python train.py --d_model=64 --n_head=3 --n_kv_head=3 --decay_fraction=0.648
Each number is 500 + 40 x the weight over its row's rms, rounded and kept within 0 to 999. Layers, rows and columns count from 0. Numbers have three digits each. The size before them is the row's rms in percent of the matrix's.

# layer 5 attention query, 96x64, rms 0.45, rows 0-63, columns 0-63
072:533465543559487498537479458493476482561440519549437485474577503556477505431479505445489517498478536470440471491456601480539463506523545557522544501438538490486526532564464487457541432509549447
092:547530488546472487539482467519554502562448544510420433477561493512481494536459534480423486407502502529499506443514546514486479518555544486559536550477485488495517523534491469448617541519479441
084:529457504511500496538438491498472475451497465490540458507543535526481498488378465454506556497495462443471409486527559452491534421548508608537535486502511464506533540430541488476547527498528491
100:485466441460501524493452530522471541440535458484539525530464503519521529504484464509556533603493492532492421558488494460483537453470486517463468444507484489527508433451521518502353501468519567
087:540518569525442502475599540508492490570465520502492547466493500555514527531526474579529473501553551466505449522458441576463488525500546450418496472541496495484527485517533557542408464515529485
093:491520523492524494559441498511466529481512433482574457567495531493421500466507518434511522547563475577467491447485571455564516429422491576529510510521489499503512468444483507506422531491468526
081:575479506506486495412557531405517551511484478517454491485450498550544508489480473567474468465513475453592507512508454540481529422505448417478504480471532481461522474513499532467463527531596482
086:479459431507528539518489495572496476422491540504549507539551520459478556554511471436543531521471453496478478451541542527409498557479522544490400528522498488532448500426538503477478537457436508
107:511492497405471483465513515512495550525505473499470526440477478585557471459537450580505459492533492454604577557456447496492436487479454421475492479458519490533498499551459497487514525490520436
101:487468448452486458506550583540549493526478529483453510437483451592582403497545462514488493404466501455474521530517509513464502485484457464502490491500511513531543505587499516535506564527435501
122:475447465477602501546471460489481504465451470513506494478581516429448519548458478515467475552472499460489459437475489476479447472495463469438439490524558473393465500510539533439505463503497438
099:506449504474489531468544518495444482475447441505506452510498475542577505468516534468465456423573566460493481451477489472543498398483517440480495517516500521492484539493460550511515560575435411
111:547502539484446521476498511485540511483501544506546479456493539509492544582490481457436501507574626554548544502521513493424472518425464458448447438511494502502424520530492506452493521490536443
110:549482498461446440433471473489523497508509479475546539530569474522488530478562515508504432527570492375488523492487512498525541553525460558480483571557452563492479494473510514459542533549460436
127:436537472488498555488537428520571523453504480456525426513521477497498435563473573464549462502531471454494483565448571449490449485530503440439481445573486522470502489512530510538494487493431465
124:541529471545446440471501509564504525475524480562529393548525475556501491472475477545446454555519409551454562480483476511507487502465533441479532527527511497540456475477485496569496464552429456
084:455475490467526544455538542547447493421541436486572538487423485475510498501547461501535510532524488456497477530476459475544556453476463507459469442486532524523511479477546529518372498455559550
073:431482484506550574537463478489471504447484517528468504473531592503457521408466437428536554515465496468486439518487550461550540452532569561525491470409499524490476485470508451537507508499492465
086:469494480461520523467490514505436515433539444480577514537448504494474517498514456518550525592542461482518466525508480490530565439440466510455470427502522518522461462454512524531377498468537562
080:449504568447537495475529499563446547505522471470517516482477554517475447473551449511511577579580551490523500483499426546568484487490541538466538509531452481502520499497550590557508452490456472
101:536509546532517466515535491543541476566481540490439503458556515546548435503482536498425497417467528467503539505476486534492417536552578464524538514507528492488499574544486515512612483531463460
092:473539525550479487476552539546468543483518465516488473471422573428478515506509459622578469539492509499512450553563472507495529492459511453504454450505501528522514458478526421453487490474561551
106:509512582493486464484533530514533528548476526531385539459479468524541474500503471506474504437484566500549530499387462508490441505517493424511486483447554496475560540557433537542512470544525484
103:502516417532504543443472487451461546394536444539535550544503501445487527491462492515526517506496442484473498437573472430454565493492544533492479500458467486483470462470539559432480565491524540
103:470551587537510479520469510522501545561496567506424501453561504498492507533499515528463557529504568468551489491419446543437437586490526456511488468507524460457516558528462520499563444489471487
108:526453497478506516472565507441501520515482485616527533482518436536491523515558544447415518454446545439444525556436498514465540471554531523477472519495473441475525549557449526566522490497495496
105:472512485468503558552556406467497499519527478536535446488482496507518524457513536428502523600451508497535516470503465564481448455483482503464538498505419499493465536530420498473613480436511489
111:554470412473478473464531529452561442502517543502448496550510518428505546472441410475499515487491526478465500520488513482446453454563497539514532475463517519535487425563533602512470505497453454
106:518491476455599555428584505544525528508468537492433540523420477462528555444515550555498488479560443513494534449480526534427499514432483548492467533461498475499507501445481529510498432477514488
109:468431424373454487448550439504447497487467510512507531500492467557522558546572514519474577497479549526515538513504427557492519506510467461480518496524480495541493508526512485551508479551409489
108:454511531547564509474434439494452532480529483514516496504468625529507454511477438467500525530543430525530570494534521550521520472473531512445455511553466489513511506583531456493484501435433447
099:498483541514525436456474492476594591438484475513501548457471506501536520473582547513481593507495486584506477499492506488520502495462566477493568527505511591428527452465452488470548514511500522
178:509514527462483513483423538512481502533509471467493553553489515475451510480575482374522507536522493520573518500420533503500463453493535603544437533482494504444554503473475529505475455457442543
191:453480525431541561501466512542447490505495435476455503554505511469490472562608478455558471559488501559524531468461500526541484516509548567494458560481474496543513469476480533569459467549419487
177:485473489471514519489423528510459520526517455503468544538497513469465514490547489364563520553539473517530536480410506535501462498484539603482438511459461475485540487435505501559476470497435531
074:477445539535491553555524449567513445491541524470513471481469490478427491467523483504527565469624475474504524423436487515468464484494441562444498469530487500490582507507489507551508435522555504
103:511493536533474480528602459489522520453475543527526451443488493492500489483492466631474514437481464460518526540556493446446504462540459385512535420531551494517488502509538491477511520495532470
091:466464575529531487494526533540517488539553527508515499411507478510507426527535492514441507495456516459529526530411436516554432481502539509501429552491529573535474500583505547551464436535479528
079:499536514449532463483539483454550407485516496575482548573526530498539496512469503483517513488526451537487490467588504463434513514542445518570521521529540539532494427544501396453513567509527494
093:452481548497549532533512538545522485505552513513546497479468486505481444547528489514489570492502542559572512433458414552538514489453541467508409542464505574540543491530449548536474510502537580
073:507493515424551462591486494484425522443505479481507482490521481560463401515508435506493553532537506417545579456502496482464522422552486539556475480501510523560518438540525515494459499479519482
090:453484447466526444508390526424524554504502491493521503500502566539434521518482478461474546587518516477519526494465490561570520491467539576429543438508474480507493466503461512459433510445481492
092:460431493536521571476468548521418520587503514492488515500548519507507560501509502452522555570498465486546478423487444549567467535491499505499491458545513539447481551495435490431461440435517494
083:534474569572531452528611508426445466457534538565502509503520516557540521491474447513523507492504542489448504451550477550451545509515486464496468557470547547493421479570479505484543552489502499
091:455530465457500468484489459431488460526506581553555446500521520505533556593527530466521509501499485449501498551536497543487559461622451550512508454511570465463489461547536535533496479460513530
098:519443496465471456458382497537434530446499463444457483513511508469504455415526447502546500490499484419489522521515556451524465498542511558541464519460538434501502534453539567495459465486452495
146:555575499517463496544523501467600473495484549447582494465482441544485460474453487541417475462495517466504450546550502495468505474459436465523560504496522519422448512524518500438479555534542527
098:520472513545525518489532420471477496532506492493525477566532497529534444535472493526482500545480511596432475448572403468515504546519531421428503490468471569477461536545483425448529499533509515
179:482527497468511489509396529526462502553528459432502538544474498482450515508558481387520524539535487523493488464408534573501485502492516622500448510504462493475566512471502498562487482470490525
202:527484513502515501509580453465541474478500546473538445469538484519577478522463521624476468454446501510484492532598490459504547496551444414503557515489539496511410499505522506455504516549515479
122:485526479545479445546460490514511505514520502558532497504473500519425478494417468476487514513563474446386419471435495537439497560451470476480526434528453487482542516561504450512510501433549527
091:515424488536561527467508514508475546487533501491528434472499417483494462508580532505517518523482542513565540515550457478603465527530525495519458594496495564586452467505516545474462526501465549
100:478453506563503442478548459538512533477503534523508410465520435541522466491529539605470471442442525432515530550532487446515497510517526390489457492516539554558476486571502518484514474497509488
078:499504499511602485492508490458533412523519516548498515562543509471559529556490505502549495492461502571445445493522485488520511548500520542489509624503558557529408442559511456504498493497531513
074:449511422486536542532472470526441522488452472413561495561466467519435484481552475411485519549533477507527549464442519482504506455515564469517509485526428500479587491437549548489468483500500469
065:511470459513518567459542422485519467479535503496542492556547493469523456544562479557504531517455450577490498532547527478521523457526479381509425580522518540495496454469571501537522514524461473
083:507438567566492461484513528553472535515513547433486445442459480551465418477516521561476508420519537447536525534407505511543452492507489482525429476497551493521535479523487547564491452487540493
078:501548541539553538468546497554538463579520486458531541582490458449504502539508550455577458519510492587509469457508531521479435517490478571536539537504494542446483513412516463493465539469540515
176:477517504464506510500407541535480542525496461473460515519468516461419484503582492413518512551531475508574512505423509513519460474482542619506438504515456486507558464489496513546462463469434515
078:483570563501537468555492489541404521482546487524515502462492552528490385506494452492523540528519485434524545492536459483430514510526486545512466476516504532519474443570528455554490420499534567
081:515466478465448487476473512466542470483459531420561475535532447455511485512492545551442482440480524502485489561491563431535449461542489468535544497463558518463510589452492544476501565583457481
098:466444488490527584462440510551484531523509466536452536516526536416482490519528506511545539569491470552545503443465411484560446514464535473487452496525500545490518465492472473489446416431440494
086:521509474429448564540496499549510508532524556521503487441477458495570582480465552515514503464488474458514450536518526498475536493581449540521530446514497467546558599407521497531513459473549512
084:567539497514488464453593478501502411543506541487500456562468458596543473525522485451501463444515482474434489582524528529432548497556464525517498510499525432476499555458489474516528541528534498
# layer 5 attention key, 96x64, rms 0.402, rows 0-63, columns 0-63
068:597456408481501480499496538461568544449481545508472464523483532576545559463460564484410456544565500491486438490520505519490510530567551421496527483536474495516468480494507516461473521465487505
078:572479423472497543436514532467560575446529525489448520523490499569550532416501536469459482543542526498557402491558474462520524478540472477442541426482496532529503501496520542481470509483516469
070:495477520477519489480454527474535500527477529619476487528444431515500500431557489480505477488529548474485615530532459587454465563459506495474494540505519521501523452551483487552442478423516528
072:409487520600598538570439505543483466535500491489527517495480475458474404517507472468539478474479470473552539549480479564435497463441474491498492482511518459482597515491503496491472555509477494
070:513460592458439522452472502463519541509520548483433520485545498494491537478525554549556497530518525516580469509494478483566525442455432499464530436458561503485474476541435528474506582463451457
094:480529474487459492527528485532494439492547465457560500476541465441446469492445423501487562499506462543443501508482510529462515544528562597569494532549440454523427539461505441521536440480499539
094:529372458569485507499457570541500501461497534462472536484549484452526486522519466481493478446479492514542514565516509464487510466500466455424553517516500514514594397521441501513499538549496455
112:445614499496555475560516442512518526534477421499519471549460509515511411494431510491470523532489558429481480471482491491500581538520528499566490466541521522541469511477537508493442585528500538
099:525428506459439559465486565461506509514454498486428470479476478491545505539502504525495471423463565478546507592498524496549530445531472452451507499456515491534574450529490559562485558534475435
129:465496482451522478525460465453520533526522424435479514507456504547521441527489502540454458482502511521526479504507536444557568488525418484493503548512597535464472464413495515468448575510529414
199:507428469504511487496540447485468470453523547503463550449565511476478496488485570526493464521539446566470432475483515464514452430485438455468491546493557518405530543439564544477572494498494485
174:567455517506548451492498491557507487457390470461497491466476556500561533466599535530470464449535511481490500478514530489587524438494501426484514490536464524489474446483434557482487503518476424
155:471452496482552491520426505487505504558531501529640517525462521501489534478546495492490463502458524499502547522475464520520522476457512397467569484481525466488470484596476523434510525401472512
176:521495489475509490466444531438555500508481437491553566518571497467555480418547430538466493476575411426514517519484533515522472451530480514455540501533538464475497518468538520457520485567493428
180:410541513524529497466557497577452510504548453433498479591571453480541450553551530480503474514450480441488518529501478494498530477473499525458547459566553512510544448485531529565519515553457467
160:459457446499447485518551508462494535538491524485555480561479533471480479507448448510449513536596488459525527553505483545554496534536536450432524524528559474522507391497555498492471471578437514
083:487478550531454413545458459533485538581441522543540498513577493473433478527496564507544554468488531492516572473465532495481444523494487528515514531543512453500498438526443418532551452494473550
067:511449445448495418539481484469508556478485510561501454535449423562565512476505551492490499497566539475482561478511511546423467568535561439524475531544541468474553504505476490465522529468437520
078:410581588523520518559468497510468464565497476495529530456514499440418486548525477528610510452520497507477567556488498478537463509489519556526509574474491462521469490521498430489514487537489528
066:557557515457429495569481443472447475554510505504515527489532534482446514561500547542510516548557490548456482488445513480514511503545557573551490429512491494565371507460477485525519532508490497
070:551525461445487476378527500455497486494508556577498475538471476535534566466521530535444488507541577523468459444527505456515492589537521482462515551500472555500422482543464526536504480452526496
079:519417526576543484451508586495511477472479529429474503482441503521541504478495554470511482485499451504544522511514511465523488490472475410482550525519523476471590594492458489425476526559437461
066:521493454515502463487486440427476513533455504485490496545463524530589463536534517515466387495506575472504536534544538508495484472468462415478529492514588541481517540467514516591452492454498445
086:459446502472584566517500591529542481559520568490444497538536480479476553486494545496513473562516450511555479528549541474482450525502461501489455529477475463506554481472509396447514452570521480
096:539497549413443527543479502445466471508489436427468487458427532501499487444540435534508515480486466505466563502444460463478525420460517449528486509460495527522499517426531588476554468482540508
141:504548500469453487454528495503535456452476497542538505411465451504504518582515481498489565460457482452485534555516489507485508464541565543524479473543437432581524545577494505563481543458432520
155:585480492504464578547500501542473547521494545517497469489574485458531587508486544525491520561523461533508453558502446578519534417445542509480501421493458477473489480520480534487564475432504525
203:569481424511457538486504560384480464540582535499556524479486477538535475476452494526418516479506471543481455547494596483549509541518511490508550530483492445529482521570493490505458506469457475
186:450522527522517530491536559547583512486417516494490469550423479500510553490500548537523483537519474480564519525503505495549496529449444462500452515399541470456560489396453493479517439515471505
144:520357458462447517509532565558532471520544527505480512530547481445460552543521445463489533479456548512489533510437424509436548487536537542442488485515467502464476499546531501523549465530474506
164:498512485482514531517430477489504541561554476450530454507498526546539466562469514504467501526479455498475501468512587453464494488464513515519578466570474481525454441567542477523442510391423549
165:472598521506523482451477518503556488405487505473490498478506466502468587523560525515534477517493442553503557496470416486504507430512486469492509496504513451407549541536534503405505515544465548
072:453560509531529511453459480529518549546457492465524568521480458520448578496532511512477475499549496540580516521463432477543475471555468502462525506497524465408590448448460459497497480579528478
095:509495495562551485505456554448521508521552457516529493448478461568551520537508497548399493510488415520527533472502526477530515511555515452419540444570485455502514545511465536525447454420506533
085:564479487479469486496545505435540439521603489497482466456520534486510442464432476504541531513449511462462453470554531494483565516523504548511493501533466476608398474572534498493488509478501548
080:501418497545556487552475476461461529474508516501553476436553519521489472572489518479435488530456412532499518447455556479483473461442468476450541443540446484446534560569496500518542442490475524
074:543532518561522552498443505491444505481464498524549541493519469483539506446537481519494521478520435580564454544489518514530467396538447458464458552440560466434519528475487477522512411475512535
087:433520501450489435463556508472574498563481463519492393504491501486545534543510500562467522463428492438431564437503490532528480534510531401463552463509477483534473533516463529507478512538487500
083:645461477528524428571509467492487524522503589455555523505579532451528531477438492472464476542552531490507454530518529456530458495521541474522524483462505422506457446486490505480528503514507518
079:560517577468506534496552516558520476497502519540469559444410545503483543479493498580534488503454497485499495454500420546528525474527486426500457539437489557558466532467444478503454488493552575
092:537468531467494525502443507505482430473530557534526510453565457490552496464561484476530506448501463528489516556487482520545435378508539396445544490472481490485530554524480522541511442489456451
107:495522514459512496483399539467540498548610493511561513482526491494460555542453469512464555520453482531464475461457504506494491501496531590493555486529443454467459489566560454458512533427465533
099:567457518497544519550549443558509498472467542498457501497571514410527529526441527505551499543517519503483418466492533520503492461482480438507456531446532533440467550424566487463583493509536479
094:562406434517514499563515478499456454484473538502566404527538497496533558531491495493457503499537495517446496519512536528526507549497538436489514518477466460473477550523431578435557457501451435
105:556473488471470524503485508491466516511627524561516561488513431514495510532484464467491535520506537507487457535492453507423530513536600606440523460547469455551510489547506468507506445463484527
097:526465503498539487487494475460507455533542441400467515503540555525546420458473492517489506514509445484493486493505596403539475471567447472493519534523498529561470527462561542546433509527500439
086:417546563544454527497499479464500547493476531529508466551549512497507474462503536523468479547523570499549490561462550482564487480403450424513587431472588518495531504516513510543493520491503470
086:488474494527508489506464487524529454517466517550542512461543493497497570487491506514568457463523467527490591470548387551510434444490518431464510460461480459421510526540546529449568515528557532
075:512436513529499506508525482518499509514530492488479487470481538528468445517417508466558483492473541497500495452518513529420532587421422612561511463490456545492496496591534446521524510470543548
082:486512444462494476455508519545480467470447471507496469583474519438520512538513490527481519429460460497407478515524494589492462509502464439511500599529520484480428529453435544439522532519430481
056:545522523513509458551485510484540509546505500473518463420479529528519461541485486533442509503472470497540469419461514490521572548506566529557486443557405487525431533493473548495459532396538541
090:458547486480519473421511499526529456484524464508480485545499511459528578527505500552535521473519474469388502524491476541534453454576504391440558503505533436474451511494514484459539554559469486
071:486416482503464500429519458539483482526413516528468438586533509501494495480541485504514462488500498487433556554458536515492435513532443441488472557452539511477477501513456492577518455549414459
070:548555562445474406559544471444515542526450479464539504518524522464479534481475495531439527530498548483452464436502462507502494508464584506556566473497503485508408466446488525457542546556501503
097:412509498519499534450430509531435536461483486533475533519462479527500505537596517443501463453512461567506538505459494548503470511454462552460509497539528540414618529470519456512500501458493457
070:505519507568487507520467489534498494463412503528502524459433513555449521475553476469534488421469506564520548464486397517480514437492516451516445534434502547387515526467469522513499489493506563
067:443437557393505540511447494443509455533527428503448464467474536550522470473482472561550547483419545488459497480422509505490476520504506487489462492463490596528558524512468483538486530513519449
071:474572492551536501457454526551492552468502527496518549538513483489488554502506556518548473509517442523491466474493487562441477494454459498466525543516557432422493488517541420418549584501496574
085:466553526466546507451493522543506587518542462463456581524463493511475478563457531486503511529520496455520489486485532512413497550518461622492483548548524502474535478488539383516478543515505505
092:438496576460528544522471469468495481542542422559473500504499566469509456509458439514524537555472526503559483476484515553512539516460474538505469465545530583569524537488497519561469502412576472
079:517458428512444454516544513513453452432456506448504487544505447512497471499551524453469490456491486518385494497487506428473483488528558462498540517519496502516490516501542555450513509605400462
083:499508482518527472496523465521520535502470499454416574477466525477444508548483511493534541479502481555529485427469486481482470482549462499486411589481532550406505522397561433503473512487540539
090:567544552477480527495512515532523485473509501518459580462443478459507491494512485514548521491465523448521434502509463465520545451569529572512445487475496541593489427428498484558455475469579562
076:550489508497498521542546489506481454502478495511560502558495509471564487472490479486484456514561574413494516599528521533503520541454479486545581464500526454568521444491418525522531487589534446
# layer 5 attention value, 96x64, rms 0.482, rows 0-42, columns 0-63
128:471528474413501518577480522572518471478457486493474420472462428462548499443493553458484482536561505483535542479549448469494509492544479521465508503481567462544460577526552499455435547459532480
131:487504534501549502543471559476500469477533497496449547540543590547496488480541549551410483533549448477422490532474509561483487524479529470528520545447407514534550432495540507490457449449473471
104:526525476494547478425476463466490531480509506476518554502495512434468530513493463539442553542458497544488497500430518566441504508467488433479431448450428533536483416456534530569544536530428495
121:487504606505487502476558495486491495449542480484583434459480505474534494527570463559450522465513546530510484444519482494476448550507515523412436488503554488446523502478443403454525444501508488
107:507477496611500509457526411505506563460513468499511505468456466488462496514510451501491618464500534584518489512499570534449492536503470479479536467524540486416513451492441468527564505502506439
093:452519555542528503497561541472414430495498462496506479521467552550489554498493479437486441471484515450475459476552506398534481508544546537561533515503499446450536515518476446445563431505530482
116:490525465467525521565449541530492453577502521519442500452503466521549502443453567471546457559510460460443580522496464489490576442529480515504453501421500532531483494543562575506504550492457495
101:540486436497496514531515501492611548479529530545520505476472486450486489515509484592567556510538451503454522496449539589439488453424483481495468526516524501500485431566514545491446511505546435
130:418480455467529553491453433467503529481525536476458542506500508497502518488559545531400552528566494496483494488544486569472474499496493463529517455413519468595503487476528398517465527505480448
126:477462463469545536525568518471516568520467454498513523497542475422397491554477461455539481478548507475479495483559539465493436448479498528532580511448518470544521542563448445467462483489551456
129:475487460542478479551483497522535483514515602527435512507470516559532554463520492491579490492475410467521443500482505518501555464474501520587509562574568420532525453547500553479474472499517471
103:479530502455508516544493525512492398502476411524536431437484489489528528441472562478498435533590518442478575480526492473463516498546484530489503512442489544501474577516609511482515503496490523
124:526451508494422574539454492538527456524517485540437498510495467653509478542488453516500518519476497457492497539590477453583509496461511489469512433548553477490503535465488459476537499521490536
110:455473493498464515499479471507495534534427501472462472547586459544429525519474495464551495485474519491553495459496498489579482466532485503535607477500513476601533604491475501442458564489531503
106:481563416580523468458559479519474527534546459472486464479467399534546521490532453487549553507480569499568517453534516539565516510518486511579564514547535476468463539492527505475511459511545504
103:504439598508428503529519485548526469549557477541527448411511498479509428515544577516536449487469493500496535530540537487517499537584520499408491532519484503458538497539451483422538516487514505
121:522505512528519464472565496485449498459513408524475518548483550537449541525524421469469496470451463463505410494526553487508498576502524491558554529512454445432535477479486522430560428459491509
118:463489549486482464435497485579516459497538518458605416457460518470564478496555542521475450495482554533562482504475493477513463527557517480443490486562494503531500523436504436462446440524497555
113:517496552492518489573503491460546470478495461506437479543536474534480493459514492616484509574521478466458548424468422546460483479477535519497450545422431472528499470538548523493537551484525444
122:445433546520456498580470456541548476515488476518434480508482482568516483431502506499544470499540423466465432506538492523420553478484483517466512577500538383486535506551498476481494475472523472
135:469461510482476477536493504547572507547583572478534475444435486506604467507564535548533453494488495497522439523549515511495527465499528505506446536578549445511505489527495447496460433568531526
123:486491518519566525469560500473459555530486413500555491453546451383401487553469468466512508494531537502494542464545518488500451476524463503482552501404465512519536537538490497460501536465504447
133:522491584565483453578525535487543480493510425496465480502520473510478422575492466582486498552479562545553446516573515468503512537538521490486517542497410461456545487518531556504548497523517506
130:466457564628472535475470428485495466498512485516525427483528498552419570525499412523531521479517513499501446450535473490501479469495440479537534466481518454575575518486515498496513534510451475
094:416499490537510471478492444478453469535547498481496481522441489531567519453488488462507457462450540464526469507542455410522587460541491543632550455493493489459492528456499494545534498537511529
109:468446501479471525501480447502513473549536423503450521530464497613557457478490507523425500516488516491507484529559480454492521471534541511527543440494487451483471533461461392525593471548532539
142:554530490421522596531514553532507510491438546497438524529502458487461470554461452473480540555468523518470535529540455454527428476494551501473452440527549455496464480513438494466515561514524422
133:427510534530554462509511478522463487513502471467467450477488491543535564462520449478483518498498456524487421405459452506391516464522478510495473494416545420527550463488463470472514478489415485
113:529510469523514520556512503476558594479496567481475513525543464497475489509549474592499574513538487540525523448447491607516473463439496538556493520520567509541505487551476517487458500486564418
109:510540533450529537537528580403473532491427554469459557601564508523465485537466473526475489534453527478482523468483446485566476466474556549549451481500474510492487507523454532494546528514563470
097:509534392480566492494497540471479530539457579467464546501536510518443586517501489465581513486511452476465499454456515569524479449469501526595497519490547500577515506534493543476440485522467483
154:549523566521473499493531549479492452427467529524544485543467538511468541538474414479545477450523489457476462501530483440522461537423507525493451541618543462418481497511482513552525445511528505
088:557502574481521510494523574474523540517507502533532480539510526517470487471492544558390529459496509454420424472469552520483457497506491419528540583524486442541462505541516458501448533465539541
078:459448513394551475583556485469529558543533467522471472450528521468468507538520541550516506474451504466518473479507529444515458488536488541592460588522478474591491504518514520469493443474505464
071:584466576555444438451479528510500482505555458515464530562565530538471443489513421446531506495547477513487463535511424518515514498424542482484542522501483481505520531490461504596554491516446517
084:492493427484502599489422435564474531474460516494531545510509527473489529463489524419505429558498514524565489554493485583508488432529464502489473447497512475450541561503519523447470538460556498
072:538525474531508408552588544420544473453490539501539487455487532529521510542529509540516468498540502535499504514584530425534492550437470526548469559470513521466474484538556482422556488536533486
084:435478522499558522511513482446531458501489454502512509495480444477468469537445462585530547501402551455466482462478501443420535580577491466525538494489502509540429508499506450562471533548486517
073:546533500537504431535574514463566402463438557440538491504471491483516489487488480536492528482503499516475521493523469450467522534456493528464488568424498575464440466502560437448579471525524502
063:579528530539496411517592519472578441485464535439507479499495502518526489487496508510510496466541491503475492470556499463487509540428517523475484609483498512480417454540547445468583482540534488
078:473511476535559504481508454481441593512524474584505536455538488533457529593495482510619475547540521503488559553545514522519521555571468487431473525528531477475523534471474551510474501494467505
077:569502491539496451521598547426555507454501509537535482531513561501504440506486542504422517476536494525523502521574532407518542442471478482537491576487478531448486459570555455493539498485510508
085:498442454469470490530515490495531425539423478472518427524547451477492441488485481486447474596393515466566496446428483527453493505504497527564472436485470544527497465485507455503483483496501560
# layer 5 attention output (transposed), 96x64, rms 0.419, rows 0-42, columns 0-63
125:531450509431501530560517450466504500578485466483442506501547467545457504430453479494480524520515466543496519499504529547517560485565467490526463435504518428570510528547608557434511546504512526
122:483575486515478487483457466457497502414512494528506567453496577510499531464555484507475520470459469520524459525532475493436546472485486536531519530378495484516552571458546472531589436507495543
100:482513574548507479434487578489483444475563528538522508531441470499574455537534491523529497488451461493567553528417500479448480476439519459524451533464425503432514540467511434536469500531507500
111:503486513514481505505425436499487537479479519540496456615513506482550400569465490443498448503473522481422576459485545552480515440499491465500485514548473519510461490541570547538506446446493498
105:459442485525463431456463581453511544478487489442484469561464407441588461579538513499543486491455529476434538455480519499495451481457539496479434493496459517476479499527481544493487475435502479
088:506512469515458511554497414466451512474476525503527497447630569477420543503477474451471496456546549453461447447565521475526473526495507501431481460494530503495516466472493531538485445439539475
102:533518518487516534474583471492518391557507454503421534389531495499450528476518433524476481470550489518552431572522474485565552543536513472531484504473534434535524554509488495476504508510502497
092:490473492538501478438463529571511523464519516480507486576384431494570450553512520516496494487469382501530494519509494506455549461504500510525452523444573477507489554472474547438507546500462532
128:505519539533498455501460559421502460482512545560480474511474530463548463421535531535497552486453484516508527449542561518483522433492541502536447469461445441496503591480569454469565463546476465
117:494444521511539453533496548557458488432447500524528440447506504521418506501480545457500557515492454444475524460547544480486483453460450553441493439441596488541476537459516548451489471481502453
127:523536396535492544472481514470534559527512529462531533473446502503522540431460530546459472450553512521542401463586454473521547559541500552486462499510548476531493476469435530447468504524510472
100:539499575432496524534545400515455444535506459514398483529590509522426523481495461446490547458532481530487505560488511500488548497546530472520519489455520423520548526528534542503531519499533543
115:470521465514495476564538498482502564530459484509429533475550512470497466491502495593467480509511478578466482494580495534623489512537550481478584514565473550498472453507427518524513522516486443
097:519462462463478520579534547500457535530500491500557451452512505513368563413503523507507525552539517530458528470507510491601467510510450523518560461525523460528494500485467449501487471566464463
107:495522433445524545511446526457519502510447522426465446527510480425479546543479464415545476508540513542438460402517544446460500477545509483460493465531474456521529473481431508466448547463529495
103:504439482452474560533540471576561559534468454463417494474529541471509470556523464486504445454484552469451533508523450511542459529534505495521546483517566517533463501527520579550544442461451544
116:447502473533496488540470483461457579471464538488538534502538548491464549513471469466504500467503517492482508435545483423426459512466500521418498482432465547532527455454453564598476451437528510
098:529470490451473604532452478530536564537492519499487448603559542483579479527471520456556492521455544500494566495456466521451533483543483465524548489574481504475491472536591491506528495535516513
110:511542484480464517460495439475457452480539512546479511473455512554461454474530433482434494445559386541422515536525505527507488475456508449561496503421530451551511558455511501534501493509469564
119:484499444480484515465457460471508563534475506527455536439485513526532492411499496522477525417528503514439484513594457504583494531507531546533505465443551463584506496552510606475494471466504480
121:497510418483530594458438495574587530531483559493469495520477556481606428515464527515507483458510524472524477462573459521513544505559509541483519494566535498502475469514549536454523537519513491
112:501420549493518491515520529545459442461461460514497452460530494496407505542513491446537499517471485465424566487444555472502448474445470502461487450425567447524495565476520528516483418465482489
133:466511430455487541465480489569556551499515476415485561466535551535486440524549444487473476462561470503407547480475457547536437499442510552448552487456491512510509501480491530553525488449517532
126:530494476522452506472510512481440538497492507541507483556530499463458502454514534558508470486541506540390541479460513526606467532471540494465508497474519405454493527452444493512480391546499435
086:537508464525533538475524461468473444551448557479489514459560542462470562479498480494533537457605592453454446458559504467548461559479532465436492441566466494490526481509481477474510518527498469
098:447519474502517497495514483456484475520445543512426481432577550459520470483534482486489570435546511508440509462635490479566455502483573453517535475542452575492501475510510515516536540499496490
135:472486495535475433552537559469495506457519466496547517418529482514479420535484461548445476552484384513537485505519517563548497448493465454464418466554535549481433490498534511497464524461502485
131:508505486531478539431456488386457483536482548550522482494530477483502462467460454475492470460567534502455536463521496492527573506470500474527441489443449439536507535532533530510446398474542430
102:491523415504485473441450555504512477420528498492558455545356440514497484490507542497468485542506421549471479469519547521492545437510445520519468522508529480558456532473501483444504503508454519
105:496556476536492472512517475512454418426558514530599507410491534550392484487507461482438496525546441482505448503518544517553453488479448508482495504549515556502470483471494431540476519494469506
095:521550485524500490512492581481474447490538523542595448475436475494439535473479538509474487543527476509604423486510517466464585499517460553485474535471533432505503507453445449469455501545517457
140:489541492540485447527474433512464578454519504532570554578506491552507477519426539525461464508497483475489450519462519559487480528509509518424490551547542545456506398493453533492443551469553505
096:416541491513527462503538428484511458465519512481435487522596508475467471541489482467629557509544471569521494454550470457490498507553470507479463527420527571477493454514527513487524505522490537
090:492488471511476521457429454487515398506495493470570470579530488578481496514503455455524505459562509545422530486493488495437513541477476456453530480450520486415533473464524445511521578534535539
077:489541534470570542501570527550537490481394518490469488454453493472555551428445601545509480553461512500498507502479527541535499478473507552508472479487536537481505572478489581437517445521483494
082:559442456506476454480540527491426539500548456517484532404468473474501553503489476595440537453518497471469530526502477460576562523497483537461497435556458479543455477473469510540483435496454476
073:542519434421514545482478534495552468528536483434521491569448459520493502496514480405497503552485528445508507528475466476427528425563503522496578441501514442538503525483467498551451564474554501
104:434546520491484524535450444497518525506546534489514499528579555544497461484524481453510505410568465588519522423525530520470441455480522450512468572491528516513538415518541525477540542454513531
073:505525465426503528513437567488541504506552489485519482523453484532473459566482498422506503530423547498531537519502510466464509449564513521499561459557543438573547494542484544546432570500559505
068:487514471413514514518460551501555470483539496482521473543450474520494461550460496423529537574425554487494548532491467442423500444553471543511586466512525469550526532503486535520447557507554512
075:566492518437443506488511537508525448488529481455572499495448532528604535379578489503456455432529475477430432512481485531498463505493515523586484483447472516478515502518479516511506536482491493
073:514579441475576487474480537562602502544499544418441537534522465490522507497527486462575536560518485480497464491459467510454520504548499504441548488487503495487510537454459539482437531495566567
080:456545534535530522485440457468462508474484493545518534508443500490435477504453455545480540444511492606519541467517499429545553475481483509414528501546473414485510443534549507464532584463502507